Weights of a small transformer language model: tied embeddings.
Each number is 128 + 24 x the weight over its row's rms, rounded and kept within 0 to 255. Layers, rows and columns count from 0. Numbers have three digits each. The size before them is the row's rms in percent of the matrix's.

# layer 6 attention query, 448x448, rms 0.0382, rows 0-62, columns 224-335
086:105130117093149152121157141134151124140146156131141114109137093127119147126165148137102124140151148154116119105164108136081144101152074198116102146177156104174099106163123091153153121065102107098111136090129138070104141139111101095120128116132085140133110161132127147130130139154152121095144126122124120129115143145131100132104119102119
086:089100147124147126168063113156130114148124130118123129119102138164170135094121098115119078109138166131142108087092080122123086151138152135108125143129102115134164091142143133133126131124162138131148126159113138121120154140103086131128137105111155146119158157121129100173118096138089116108135156154104134182137089077176126145153082121141
088:154122145148154128127138144081142116096156097119113141133126152145156159096093111100144135094134102115157151132120126160162112133114169128128103105120118167107112136161134122121104138124112117085141123132114133147171102086140116109157133124117140110137074142132162127133092137128142105101106151140086134131134129166107113163119122138133
082:119144117150119098153107112122080124124121121128107105150147160103155139131091111134132130119114133102141109137132131099113114120147211172127107158136112127120146079166147143147167153109137122091129103126154167150156131154137166160144161130117171118152105128129132142111119137132105154123135106112132158122142080111093129140140126128130
085:142098116121149104111083123115152103155150096115156121082178077132138157116156077142155108117089123158107151160145103158095154131145099142121116137163100113153113158122067108095123116095127112135116117149080127118107151110119119103132097103127124154095103151130130111154115110144121120110121117139152127118153122126146093100147105124116
091:132093139127136136117136139132148144134147141071160111160090109125109123127155150128124125133122120092122133095168144104147133138118143121072186161138136125145126108129098141145057108110159147135170083114129126087122111171150139114119099112153098137120151132132096140134167115121130088130098109107115116117118154166149125128145103128148
091:176133142110130130146088154128116101113140106135140140106162131126137094121122145136141079128154147145134102113127120117126151114103123140128152148197125136152085122144070140149101126149168154110139142169121149125104129172156107129071112066129102112146112151104093139159124133138127126130118115102132133133104136131144120167163094164120
088:157076125144151138146126163108153136141136116149128114025131147151173174104141113119169112182107087125115144114115136104128115136131090105105141120113115127111123093121135121142115121090085128136147133130144099108124112121146125121127103139139125124125157109173149133150115105140153110109125158110078139153124156113149116144106116098140
085:143082098114130154121115090126139149132097134098150114162114125128114085139114122105134118117148134120130080186198122085127085138138094116132100135141162121124093152093117127140114133135098162143121152107099094125109144125141135122144130163146122132152130114118146176144139125101127149146136136104105119152103153108099133137134119091105
086:135126139166113132141071194126128092101115131178148132084136129146103142123124137145104138107067102107116151135070097134111149137133106116131149116134099131105110135145122106129129181156099118162081145115147147137145122144125125116154107135128161094113100083112126146135152120151150124155117149106108132082128087108088191111148138116129
080:102114153122105143105121175120117170126121096105120157068120113136130089137142138178078122127108119135095154119140101142107159085175098083156154162145109093095099151095137139101098122090138124188108122095111139140170164167152149117128147127123106172132138119129112153171136106154134117100179094121130155131102175149140160113135126162075
087:113153139121113080138121122128135092078127121140136112135123102115135153123129152135107141121107165176108160168133114107152139104115169103159147151114137088126156114145120100150151105029148115092103114104127141130118132138115117116198125119132099144125155158109120133109127172120131142151101168144076081178153071165050170160137131102128
089:132121126098144137103120124163120100144133116072120157160119135117130133186106136142123168141161105089135089131145083125171090123130184149144163143143108129100145154166149168112160148089132138151120089129156120120081134125124164169208127062147097136085103109134106082113112112135156136089147126128086104121139063138094099127141112109107
092:144131141158160100126146139112118123136071093107168118105135142118144147123144114172138143143125125080132132083090141166121157108143089164127124163125148111128135102140116094131139150159154089093123072103156120122127082149114149174156164109142129154156120132143181147144090083147172093155123095107013141136137142131096099135171107089127
089:127186192139101113111149151123101153090053127133147155082167137151130083160116120143147154147127105132136097092155160193142148184115141130108106090146133097157120175110103100101171133144067143127130116115126130157156160138153167129112125140160163167160108126160147109118141126123119129129138120127121122131146151103148110113129146144152
087:115115090121135128128131096153127122198127131105181141126128076108141112090086154116105132133140135100093145113128121137119125113175098185124128135119131133095120171118104141123087118162129158155125107106119126132127104115112139141152096115110135126090070153087128107160124123132108135095104102077116158117127150182143123089119132135152
088:101124137145142124099132061149095146155103145116130161157136155142144163135117083168123136166152064105147125108137110150155123134149077180108104134104160092105120143125128145121196168118137139107115148157137199132125142103129115116191106124134215104058119136120123125138132119121126148133100159107117152136075111098148102143139153109143
084:126108144126144140120138131145156141107122136109172126152121128129121139108120177141145160133134092141120109123164140113126141129134091133162146101128146107165114138075108096203107124105145119129146105099134163112167144098143103148108113124159068164142114099154135139141145101094119131098156085102116140121131132156128122130152123143118
087:146125140111129120131084095110142148164114131142102087082142128110060116116127139135141161116131105113160109098121153104148139154143107133167125117129121163118136117123103073150136114123092115178087136150154191127162157097134070139112134144133184123142158111130144206162141130104094107176117082113173133176101129117145136139154131124133
090:113155125105126129156153085128138120121149138101112169172139107130131057170105096203137213144146123051145121099148139074155169130134103154145108123121152084147123135104121133142155153111116135153053175149103131161105163165099136129153101081096214171120144148136126111099083108131148159093091101121158108153123109112122119093127111078146
092:100192121087110113106130127143139142138126129104141096075134070124119139087106150149107126129116142064145093139178121142113131133119087168116115134171131128165111169166124137162143087144140138132147139113138195146114153154157141105103117137136197114072150153108146117166134138106141157143133118117133110123088124128160109139142125106114
091:163099110124130145123158121155120130150140132100117136106147097104155138139107148106117134116150095099126104121127083141130106115155168142152115132093136123107136124105168160140147168119175118134118108084123171133138116135119108103153085077150091152121118149111175107167108072097151086126131108101110135118120147131073142155136109133103
085:138147095120146122114072131150088125113127145119134112134128118145103123161147129151144133106155111084108087124104129078108082120131122160175165128137114124119132154105116133130161154076159123145128118145113127110136164170144147086147098116142150153112137136181143112116135124101114102135131128120091130139136125119120095118148110070100
087:140160136142128139133136123099151143131173167161144113045112092108118147121114112111138152127056129106128160109180149107117133118120167153100097110163104122139082148123103108136084108162099099139118164093114097115154096150122117105076125123075081122142141094138135142168115155138108160124139115109148158144112130188157127144099101152133
091:114188129109086080117145096151111126135131132190144145128165099143085137067119111176076137139111118124130145106149168125124105141114144149128112131136151136149156118123140119147131121168096143127078137128139163129125100152118138128126151115117144162128110173099135135107150148143129155117128124139106120120133095119155151153161117112140
084:149117111110152163134110179135127108132119153141159120108116122126154072121124101093163151156095101102141106114121125108078141112097117107143138107103101123197142143119146106066090111113104148089142128082082123131140136118122148148171106143133097091161141149156163146149146127121158100130150130066143151151138140180109142118130131119144
085:111153116138150146117116104122095154156087104094129152179097104134166087117086128165098107127149088113160128145133150106121140149128137147125108105117121118134161145129150134154159103100092120122107050121117165161138093137106121105156131136121173113116108154145126172134124106129187144113145107116094123151140122074096118117126114119116
084:085068132094146158125145161071124106101072138153135150110127130139111099152125124128138105135131101175120064116100111177087148162130127117151119134175128106154120094141134141121093151120187125067147114114172155136119141129132105143074165112133114142131109151133154115156103144141144103126115080169141117152142127141145101188117114173103
090:104122132131115176117134101153135075128106117161101149175111129113103096148116163151148080141124117060113077185104131085127114144159113128150148131112167146156115130149104124133139148084132167107165155115127128149147110141112148136157151151134114120138145163119161187137143148149145092164139139152157101114118130142103135103159109132159
088:093146118145133153106073127139099126101099113132132117108095169112146138124052134112142095132099108128149150120118113114122122125118166149121140117074112147092136134180150193095130135151112153094139115121103111118128122135121124108160146122068127129152154116118140139121110099123120122091151140118106137130117083150102145122089151121088
090:118129118154149142117164165113098152081158089140175149156144110087159063158135145114102124153146147126137122142118109155135091128105144081115135130118125093122095109104176132183150140155156151157133112132148139094143136133110112130123147118183112156119162165098113110127151118131151122136158147153157093080121145095103149140150115142089
092:103154135118102146118103143114140096155132122112105117135133138126119108123180138116096092162120130163136117136095117196133109140112163145128136097185119165135158139155123113108150125123084094098118091148103120133134124141162120167125144094099135074103113108144112180120112143156136131136086144125160122154086167096099094125123125159129
088:114152140111100123105098095114138111143112153139150171152121109154086179143124142171107149118125114070145140133133129103109160155155180170160139148116135099104150139141138157127165122136098135137099121082147143173126109092164142136167141143121143155161136069118134141097140116140144128129110108096135162149121090125094156143132113121116
093:131148146122125173121181189125119106079115148139170113091127122135134158129120142133100117171120132153156109122162157170085138117117114121127098101161127155158138128138046135133128139209147090158108130088148157105139123113144129117086137151121176121110112119136156171104108149143137125104131108115132120149172165123133120118122122143086
081:114098094138122129129133153105120139108155120166128161097136117149138098155116107147154055089095164145125117150082147153150098117116167104121106171146126129109139140165142149089083168116145149132167099155143119141130103132097128114129114106120131073119099173105103124151142101137111126150104137135131141121109137107104129103134132116164
087:163154170087152114111150158143116139125102101140172116152124135119127058151130125157131106110120115060120124117158133166129113148131122113124139145133111148161103100175121093150125144144113144076145127085150085143121134163095126153120123072167124144144119114121144092107116088173112087160142120144115119088147160125090121142098148151128
088:130142146149141135183143126110084116088194136150146111116107162133126169128097090153125116106109100124104092161123148130127111156109152052172138138137152125100125131119120102102123137139138160160139175145095134098120166141120117117086102155083116113117162139165114110146161133104110138111131089160059093140129123107130118122148142119140
091:162070104133134133152112148167171125160133134146113097125077164149106141141111141087154133144095166152169127113123124160131113135104087120160107088141140111129120147089133137150180120172122140122148123125092114110123169134145104131101122127095125190117145089146128112112087136109141096097144134152117104144112120115143081105116093135141
089:135086169099128182102153095153089128137136135163118132142130108118094118124127130189132142157150126121119149103107140134122118149088170119133151119149127163146147131131087128132135130164088125122112156104108154163128144120111091159127087129134120116120146132114114125148122116152154137121111083133156116144122091138121116134152141083125
085:112100138110134116162111146138109128127136146141162119073139113162115109134092113124159165136103138149130103134137158117131137184135112059115169139154096182146110134153078126106100107112125144105109099166113115131132124101090117162098147141104079075138134113101145133095151139120115113165169140139187121147123131144148130129110130169114
086:141074154160145123144114118121141133151135129106127137164127104155121110155141105134123129138168104099100099128168092129136133174122083160091144121127111122166137093155178141125146110140150133105149150116123141128139139125150064149141138121130126117107133133126161071185120144130088087150115153144166109177118113093191104154088136107142
088:131207106141117129112127166101107141145149129107117071112085166094150119130134141101159065105095107151128104136110110140135128123131149136119090140156116142090117177173152144147171104113128177195175105113108119132129085134112176075164129145079151113140100081143163120103132109138148162117136128102125176071155116141129156148119152111118
089:127140123119145112074125141148085141123137110123079104132174161069129096112107087142125135153128135108154124137187119145153123147149132115116126115106108136164113141149140123106166171148085122119126087118141188136109144130132117133159129084132168143162120158118139191121136137130127131131131124120158156129169128063137151170158102104168
091:147111118148124112157151129106063120056142116102133137122118126101134106129130136111116148099124118133114120122178120148122127132152184119136092142132131172146138137119090143111161153130122126089147138130111133076086146100109110124148112107152154141129137156137150108141144120173134154139145135111119115096173103103118123092103130149121
080:142098119137129104133142141152183122105147121170107173132145131133115148124169129157137117162137127155102149109112135113158120115080123132114116130105121073128144144086093144129171111112152101108116181116140127119135097121136148117152102138138178140104093162123134093116103099124115144102108103134102089091132114108145128162131130094165
089:135104120103160120091096196152089109134091115114145157115173128151137114105160128096173110117117140125125140159135153201125120110142120168092131101122132116115129143117137126116184144133130107166148129112142135125114144092141152128101114139136105118097107124112113177154125151151116164098095116115112164142131090103136116151141170136144
085:145118109138143105152151105152133110122122094131108148154132131122133120095113122100109119080144136130146151172138134138146130121082126134135154141117171110098156156108151139174134122092156098155091080159130133156122144100093121130156164144082171110154154147135095126134109120128133084118149120106115094130082117114123095158149116151118
088:106071155098079090184097122156107123124113131123131099137127111108161093097089151143172141115104134115155143084138133100151113170155124113135124127160091151082138158120104119155129102108152134134145127160136114156113170106128143156118092099132111178116163110133139076127163088125144164115129054167131134108091125108124130076129091110143
087:164134132139142102123110178173108111126155115130120112127094138127152087169163093128118113162148118069106088136119112163155126116142172088123129131099125123139138126073140128161154166129124128113138086143107134140116148149138102151118128105154114111114140165121120110120105104141149065109110139121135112155154122098132151123129160119094
086:129139135106120152149121111116109123098083129111143118098114149122128066138143133150117100120112094110131145144122115179131099117141126155145124127101115165119148101115127167155135128097160129153125101108139150122103171129141152115183131138125157111076159136109122150139143170123132138103131098156114161136082095127089121160118135110135
088:103091145131102154156142176148111140091141162157136117108140115089115144089134135126129079141094128149133132106159132093117168113097091113133098152118129105189134109101113106120124142163136124091155127114106148114107116093141082065113107171164144114119146138116131145131122135097123134095088116109176083150147156113137150184120143124131
092:106163139123128100123111140122065108088116124169148145106145126108135099109109063206150126092133102104117185116125110127155132160140149123154170154114147113132144143115131147100123161147112127128105102137132161158131150130130143159123142114137186138134151136119147165127161090137146119128112121102202131133131137080152134112155119104146
086:102088129125160107160139145101068150134136102166144138130095146085166147129132091160124114081140095095141160100129108161144143101163149136109126162080107102113086105123112149137073128190139129180166102121137122114143093170110143122124124119098150139149137124129144150122130118125105159107133063123148157087145180156127138122135086104116
086:138125119092131109112148143134170169137142138098121091145148107139114143077066120141127136159173140117192179082118136100146161104159081131122109152066096163130159077134141132131119108140143104124134107105155120102121088110102117092151106114120164116161128159104151104149169127109119139169107171132121137109170114098126119123127084118130
087:144082137106119136121133139132118105140123113160137125128157072106132109147154116144135124140110067088144135132111143165105154103139146141110095110105140163136098181157119161119101117105133125129124119103110178136113166098123126145171148102106123128087125119097157131097145177101155141086093148118098146144116137148117148168092144183134
089:114093091138131178148142172167154121158144125108184129103126135120117166155154167148105135136133122137138103095108148144114132148097050140087145161113134080132129123118132134120120117134107162115160106128139124147112140082132096104106123135157121145146141073125136109120138137130175136113079089139077092094132157126154098107135122127136
086:104134148117112145150144150088139121105120113124122132106144103140167160172169101167092154106123094136113116146143154117116125144099142115119114128141135118174129109092163147129089096142108148128136105154085131141117152147123108122117150102104156131103147112109126142105121101123147110089137101138120115123100124103162147129106102136102
090:101077112137136169123096165145113141141165151144127143110070116120115107135165104157111094163108143119147103100127133147127121100100103102106098149153107163182139176136123147109103087115091091152163158087112111117104099101151130136103136118137107104123124124149146159146122136131102111102071113111164108161144155135141095095095101126137
083:149099112171160137126135096108141148119138111123110140120141128125130124109159129148152160117155104154109171129109111125150112123135118086159163116093119127139114103116147091192062088113067154193116137120130116139135154148129141116105135153146143140119157138181132159142100119115135149078133150109121091130093156158123137146143164113177
088:116080136138129079167107124126112136127157110141122127125099134144132165137128105141119136074129152083125159121121118131146129109160144132129139144090156125077160120113168171121112106132113097131099127161133118140152151105114165149122153145098105144095157146126108080124174097119086133067126117127164130115132103159147103109128125171144
083:112125137151135129157099173126124136138161115124111151171103168117124141137060095166111115153133083117124124164096143099156074122119155121151110147120138083173138123085092124148193134100149177153154114121132157139137121160131152142158162140110149143116140168117125145091135096121139121145128157144105144135157147083088136122110134123144
083:121120149125117108164089150141073127121143102147068136161144120100158118151100077177135103099134168092148116125106145146156141114126184089145144104139138118118132057138118100138128171084121141111149153153135155175110170170151129141135135148122162139131138154128147138127118118117135116141153150152118130144124126073148113072134075129156
091:101107126140156109111138161176136149118118104150141149133111144144143082131113129101136143115135110107142110126162125130128109151114160140104122155134143130112126173135064163123142124134130129144163071112160104111100103108129152106111092133118113154158155095132142112111094133130136117113074127089096109086186135142137121171178138133110
# layer 6 attention key, 448x448, rms 0.0377, rows 0-61, columns 224-335
085:124062138138136155158062146105141144136149179145157139130130101080155220121131133138109149085125155175107128151131147100143172127123129129141115147165133094125129146120133141125119098133136131152143101093180092103139087106133145149138119104136138123101135120119120098124130125122095119180133128138124109162113161121154100133137156125107
087:125156127143117117110123124134091127159139100084164090156129161108159121117082118144173143153160143089147111133128123153103144126143091146112161095157167092129113174126124111095140126138182150138148170078117133101107087105129113109135124140140105120095149077152140113136117138126109117118100133147099107111157182180144103116133131126098
085:158129131160100124140152131156077150108075102153158090146179115137132119118123108106117136122162108081115123155159120125103147148131113144145192092127125100120118111084120184138128106206122133190113170152155123128116124179143144148107117189100108148122163150163130123104151134158155129146101132101128140158128062149100122176130149136104
090:132182157122129145088080151128125124118139128088167105112137124146108128109155161120084104158121110093148151077111159167135145070124121151121164136172139149127131152142103122147102123169159089129131174111134107119140113155137150157133131136145121153099131109139161097091143141154180118095151121099095139110143135161106117136129131101103
085:116128114163130086118160117166137105100091136130148105148126148114163134109101126126151147095156134135158122165130145125162134104116110136147156134115105102158147098116182142132151137157127098125123162150140132106121105080140109160105144163098131108112156174119082094107134130128134096148102128132147079157117098125188103139144102129145
090:174160107124107160124112129100114160114177111127071109102126100157139135094107117138099156110120175139135140121097127090090142074130148114149095115127119113163103112119146090155103125132181140143097162115126121125122167088117096098140153129144132141108147122147159159149105120108111136142151136136116107162113102164084146099099119106116
089:171165156120121178125120131099145097124171088147132122117116132147116126143120111185137134082152177133133121144107127124109168107120164140097139139151151127177157146112138155102099127127129122128108231116140114127137133093106132107116143114093109127076113092138154121137126112155108124124128100122126118104131116153108103150117114083128
086:164167167141142131133131099155106118125127141120116125118119194115131131093125093149127090095115144113146096127177097109142149154137112128130117137142099117135106149106113072142139096056125139122134167171090132097116112168132126132062162096076124121124121109094144130162115140111094142199149131150122117090056152142152116134147125153106
086:107188139102127114099141094136142101111137100168116125122124147138133106130119134151088111167110100145076133128101114132093143154108150124150117112170098115163086095148119100104124138128094113095106142144147118123121156144143146119128130127134131098154142136098152114079090135147127115159120152121136066106132089117150097083110111112130
085:090194104122115086115127112128147104106136166111139125121148153184143134128101115151107117098140140128114143170168132125141100120140150121134162124096087132112115129118151157126147095127152112086116107142143162157118128137115147145154131117135121099129130129119063103162144133064110118112145134103104166118130136146121106152126138173087
085:120091078116169137138122134096139122111154114153107179124164126142148181177144141121097098156119138136105161125117147115131145102102109134118141142124111127164114161138161114124109125117148099083176105149113115127107123097109108098107102107118132131126119110116114132168161139096118144133155123153139107140111107133132136154114185145126
089:083116084112152144136119103135114124145114129151121115129072153101093102108070097175122094085148160104129127129134099129142119146086163162144064112118134141147142142101119145107104132145097159149142144145072138172139137148111151128122140074118156129109144167153148102128105104111124129112143099097123139126105164103156088105101104107110
095:141159167125140136113102129104133144115113116111144120156111138128164139122141130142118123158125112122101153126147138195093147087143099186097102146121176145129073129145105167154180117146134148147136152110134117109155101117164112124108141126172137148131137148146164171130145138158144128054139105113084136137175093124126108156107129171126
092:160177101139151133134095154130080148070164137115098133115155074096109145103141110080144160143104171115135169099128136122143151083129102161112103158122120122163181115094144102178089140121177097139172142125148105100143150148135120127121121109125146105117106121100140132086124133118114139113136108107113143097146089152153119151146096089116
091:102142102116126125159144150124163092115127150131118114156138100116123114157133115093080153163103110109134177142121103065123160109172191171129151116161156134086137126119155134125158163137122117146116120115139098118100130150122122130190122088109150158144127142141087131113147150164184097176067130121096137125129106142130130140155114072114
085:063128122150138155135152110118136150090139140166145129141085120086160141154137149127086123139126143161179144119137139142125147144171103095118120156100136111141165054134170138139067119125122106109150136148155146143162095106139136134105139159143145131122161122131109139117124128133120115149143160152182138144128131075132104165139143125128
086:160087122104161130137132107131157133110170121111121126142103134075116127118168146116135121126146139110122130156134093144097126122117121085130152116088134128102122102133103143125114113091126145131099096132127105091123167088129153130104142146109141118135124112106129110110106139143145109125111135137130109142141124136138141125160112141140
086:130091165129098108119166142088110146128122111148129204117123091117119108091120113126071118148123134167102116131107162102152114160098110160125101148140100134140137100119127069163088094114095135135139129129112109121149112158128110101086110129162132141113087137111123114182132125104122118192089124163170120104062137119168136128109157131191
084:160134122160103101145121157136131110141137161126141138111122126094176120125134101147125139133133129121132130091096118131146084167126135107101098159165105118116106135128145090162117152164154131111129133123057105131111099177100151135123109097128102109143145131119112064115138129136118117179112124101123091132085123105120149159124114079142
092:147173130114111093131100119154103105124127087125110085113111151125098126122130101093158144156127124159144172097083120151151126049131149168127104142137168143100125122128147112150078126139093131131149126142129129109154105169150139150150109127098115108151121152114117113139124131156129128127129133155137169126118128160139087097129105101105
090:179141163179130106183118116138148117149168136164151136138131162095137137131086091082103150118153113151118159084101115107134097112125184144144117120143159116121105092146141084139155101131111122088106144141120107101139106138163161139142110109096162132136156147127128119149155144158129141164094100172092130161091089118145096124142118112148
093:113108173146186132122105103120150126120098112187127152170132139100122108144105103106098143129124125140134155101115147092122115106100042111102145107145166141145140117145102111137068085125068141101146124153114152112120105107114123148116129117174153140128144172128120116118162089125142126149095138108148111113108088124160130136123121166144
092:122107143128124154113130133103174120144142077108111150124101090110124126112125113140107170153114149185138154106100150145126101094091122154085077162156141110117123113146120096124156115172049161070109171114121094121119104128141108193110139143160115120134117156104147100160146086162121134119127121149122145121127150106122110120134143145121
089:130162150149102094151149119141156154116113115140112115142126140135128106094134112102095134110156154176133135112072130083155109129127155091166097139155125117164159174118113056140119103144130110102140130163117123117126143178122169131132128140097106114134123156159081141112123114117101127204127115190124125129111104141134134112125139085127
091:146200125143113150153113108097132124111165117117126101120114134102116170067126114062145066134149146103134095109108090131152131113134143117114103129137152091134112139148136138102149130115125119140137102135121136147131136176128165078151124144101113081117127107088099104135085142084117142139093125116143139111124167143100135102114119080101
084:117119135160140103090163114109124148110099168117140155116107137134141110143164131151117156148119104211152135144088134135152066158102120103166096162131098128118133144138095111115138128120125161162150108148133140150135154152144087123105146124148084103130124157124120133119131128109130133157152130118131092158090143092147102163121156170126
085:131106111144160123151120129127101113130115147149135110144114150109138159110124106178198146162115129141115111144144096170161091147113123121173122102131139152098102140104108137126152142131123196121140136114123116130129104153145143144128126108163105128148143142124159124090137086162135094131145168123151125095116141075128118137146137209147
088:185145124131137164108133161141138121119145150127116154189113103102091093144158145097106121160130111147118137191150107103126120170102132109109116143082089127155127121075140144116130108132181108146161096142149053135112171104099119099128117113143162129127112125134129142087111153139110155141144136109135133134091113117142121126155163106085
093:121093155113146099115115110155134123121115123110099125113115149137095101134140124115142080126092137144129169095203159121126147154109150129124094139128129147136110089129063106115153125107114112083136119141146140169150117133104083169110108117141177118139182140133129155090129123121141111136131130119153133157125089084098129116127136130194
089:105121148118138136139097135145150144168159154140146112124164123148111108164139158184051076109143128192100158154165100156122105091124087156136133142145149114105148189153089113114127114131137149098087125132151116153097154091127125139103161128198112155130105148126130147138131123155144167126153127107124098095146181135123146125141149173147
090:153105140131125144125125137108157116143154105142078146082138136120076115125103125112121086124130122093090180164145160144155107072135130153112168093121135120146097109125141140095111124092117124130154124115153132170123183108137151126139102080131160129157134062130151095138154152092129127106105148107104111171115159152134145124113174158164
092:141151112149125131161144136170112157129103148097146130153078115130166132132164105188138146087162148083143137107130109160104128114135110159112119111139134128105150132074147137154124182177166098132069167114097154130108084091155146117152168160112108149147127134156110141092142120112114176161136110095080148156132138097132145145124133144093
087:143129077120107097072120148107100153126126131142147117153138155097150116127156136094131104125131124172134113116097141176107118161110079174122126098156111109166104125110165125133149124162100112127143098142113063162136140102126120144118130119167116134088070163143127097131099149147148133090125128120106107110143103090131132178142153165116
096:148126090108132153150116127127164100145113175165112148144131108125171116135160118153132090129146136204117070204126112107156114194113171106096145114084122131134109118120154140112066120142157152109154114131134152148138140109103155091114117145110115093160106152152107115103143137110097127195108149122152127122089128096126148122131127121135
084:168165176144121154118132124112137100120139110134132108118147157149105138108146163140146116148145088089135148151169130174117144090132146101135145114123095149151127132171109164152224121105138127139135179139166176137094162133110135145160102131120120138144179099120151104103104140112153146106128123087116117131150095183122138121126140136103
086:137104184147154126125140175116080097124120133138082142113139078118134163152138122119186159157150090138074150173136140132120156138104149119102168137114183114141137101094145162120137140135091145125177122134159165128125103099121112101142120142143159100118106100123174154127123121117171143112120163085138179131147119131124138153172108130111
089:128130124136069096108178142172186128143132117127129100115122111145122134095079133151132118111152118092125105167144140107088126114136171128111128140137137083168119149133149135171152100121139135143124141104116154123124111147151133124102124130117092161097139092122100126106125138096142143165127137158125136111082138143144093090117102115143
091:112048120116116146162120116139073170120154137142156167114118085129164117134157099130136164104131117138128114108092142094112132097124091094124097127144147118103147173175137110123053136118081150181095115123131095122095095141131126131113140115143088122127119132131158161121168110119155138134115082165110108148131109123107128104134146118111
092:105153102124138146133115150113159133119093147110127115104118109135152139096137122154140114111140116107135128150093087147137099122133136118113148152133130137141075109181159148131107093133159103134132128103157128094113105147147157112093147070096099122162171125115145087119134122128130124146159148131118105132092163111120110118098144124111
089:158125094183110080103166145116129098164128128118090119147122139126150134121144130163113161089107124086110130141125115124134097154127170071119184105123092119096115097105131128161086136116189132163124134070110136123175088112145130123124151186125138155142154154155147116094142109103151118147113120090146091129118120103126143153136133131142
085:141137111119115119096122115142117102156163091145164097125110159095115139077114136110126098081121123135125127106135122098113152135141107129146140147152110098096121149107110106103147118104111085153103138081102127110108133077102093112117133160116143164064111111117105125115131116145146161113139137166120155085135116150165114109168077129130
087:165138113118146106124150132125111162107083121134129137138153115140118152124181110114111130183117109165108182102141177126153154103124135160137147131130155139138106173157131120107175138161143124115114101118180096170139126161200132148137157113095128119150122129143140142167163140167103141137115165140116135150153092108094117146130145141110
090:184122135137125126149108140093111085055117095128146111117103132154150119153136124145129097107119109077136141108110143188135121158119107149116123089148157131102160149111101138105126144123100128139124143115156152112106061115117143130122126141139151138132112108135148085060137143127130093128123127110090113110135139150109147150141143132111
089:134124143119142143160124127117182119117132111135122119171097091095084102148092132075146104122177116129109129165095122113152129074120153165094164141138162110123170112163119121126125149123128125108096124135145128150105140141127125165137127145136155071163105136131140106125121127111104161163115136150136168103097195130128142114158101108109
089:176147152126127159113097132106117129112116149097141121085123149164105125104105151104127116105146130079139155137107116115121134113120130152120142161167144122115101097178149160107148141082122114137142117121138100111114165164117148098123131097058116091127155083082146159115103155105160140065168159168081127121139126166099130107124153125097
092:123133165131119137137099146087092159083137141131157143160126153113132146155115163147125124133153120189117116130163177145132112120129134138133124115100138147132195088164138136134094128123117173090108127113129120134095124098116135139175145104161122127092102160095134070139135097116088120094158131114145117150087172107148123145120111168161
085:158123131141113155159106118132096153108137143121133123134109145173118114132102135139112162125111148117134120107135110142129124063114126126134104122126130153124129140144149132169123155119133146163168139146118148134113138167171187109123098105141085113168123101130146118123125120106167129092125128091111114132103102136130091095139129088093
088:133155156143132121117131142146138119117127108116152121123114071143115134098137133099135169129135121137115134105128142138129151097116134152117124135116165126122139133172130099135102132151183112109139095101131150105111139168108092108083150098154116103159124128135160171179104124102143097126126121153124112129120129146141088147145128090132
088:120078131145139146139163113108126120135087124098148158076147105159140065186123128161178128147138065144073141158130115114122153148111135104114140133102114160115119120110158149097109161101090142164188136120120148130133166117119151106154101140155138139140100148114115116068186105089123110110120123113098136153093144098147130167134137111143
089:093124134092122167119095179147159149123135108114139146115149049124120102140166118111107127182138090154096140159164118118146131178097131107101148140102173142154143154115101167134108134131136142099157082145133091164147153095090143162137128117147153122131103096109114124147142097153137125092117099119153122108177149090117157139164112136117
092:149097100092138143131113160098141110097143135142108159116135089129095098088133108189160123128140142137136083176142140068146075164063160095132109112109103127141172130121141088121114138132149142149145122181130131123113169129103149082137112121087116109109103110118098166137123114074105153186132128165143116123092165101146135120115112136136
089:127122100105129144070143158127125122116123114165101120113111101110112097182120147133159081135118113118117116152114118134115135130134098153115105085092103145182143062101140115127168110108116176088132117127110127167131137127098127122177130113109116116137142121079087089160109157091142119123108116147150111117097149148112155171136141126113
089:163164139090100128098120167137177122132120116093130144111202087140090110113111150087143109177091177144159150111100151142153124139132067135138163158109126145148122143147133107140146130138174087134125115116172099113163161088128121144151137126113123139142102099154137145167091122148132139102143179132125132128125107180100149130122152121109
090:114155154161141148156088142125084108104172146128123111098154140136110117093086126115127188101123098135168124111127136138123068093124081140138138139104099132138133114136128105127066101113177135139116104120151153097134142123144154125151152121129147151095095082108133136136099098130116149065148100088151162128124160143123113090141125098100
089:152103126131095176110143112103191134114115141129082176156107131099134092136136160135082087143165144180109123136142121099122157183133148132150153137137121120110147122131151151127163153151108124163147069131162110176131165131136105105127145142136158132142142127132107138129152089143116098148106128102170118127151104078114171168159135110156
088:123092117103094119078114125103098138115090142118133160138122142097158143126154118109143147119129146139143115164141137145094162162103154092169106101149095149118153103109150124143102114082158134200134139145118095090127117063165135110082138122114118141077091123141150156152124111109154091150145144117111096164120107116183094151103153161132
088:091133118120133108146108077127122180106121116114107155106129118121138102151098123113139120152119165141096140157114144130169169090087112136143172130135163115134158153069145072161142121088087132132161134103102137163126117141141131165114079105165112124114110189093141140116146132146111094190084121169172137113096151138147118169136167162154
094:145091093156175165099129085131136114127078112138160178130130114131160100170144142132132099124157107188128105186152135112114165208116152118119120138151140119165133112124102143125161136150153137121153138119144163138132140117126132129114144164179128094139093096128102109123118128122104116213134129142105170121116129093131145133130119122115
084:092129124140106116155106149100154130144141159167142103178108149144147170113131120090125100128086149069146150087118166085145119108148085125139087127142130100137137120128124160144084099129139135112106081120103136129186145155117109132128133115102117107112155137076129116147130113118158104115097132151149138122117092126138120115138126115136
095:123147139122121129098139158151132168113117097117152117130167085150141102111127181088098142127134133136124184078143147116112159088138058096121163161126118110164119123162159146138122112123134136153131117123120117149157157158129108143143110125141135148119147102101143112108095147121158114053155087145106129147129115154107109150137137099143
083:114161133144141079085131115137095105135107148129150107143084131125106122121136123085164111140122160086133147145144119166084123096130141131123109094097163176054124095158152113107118144150124120103104137150138126112129139150126117103079077127120153076140142097121136133131123113105149175123140128144125115130123167134136114106142117101131
091:134178112141106141084101128122143132123136109110157082113132109170120114134107136105145106149147123098135162101093136121159109088125094182124150161126131124099099146143103124152154131124139107143127158113138113092122088127122105164149121109126119127115154090121118100132121142155147123096101142140108114134114089172101130161134123103127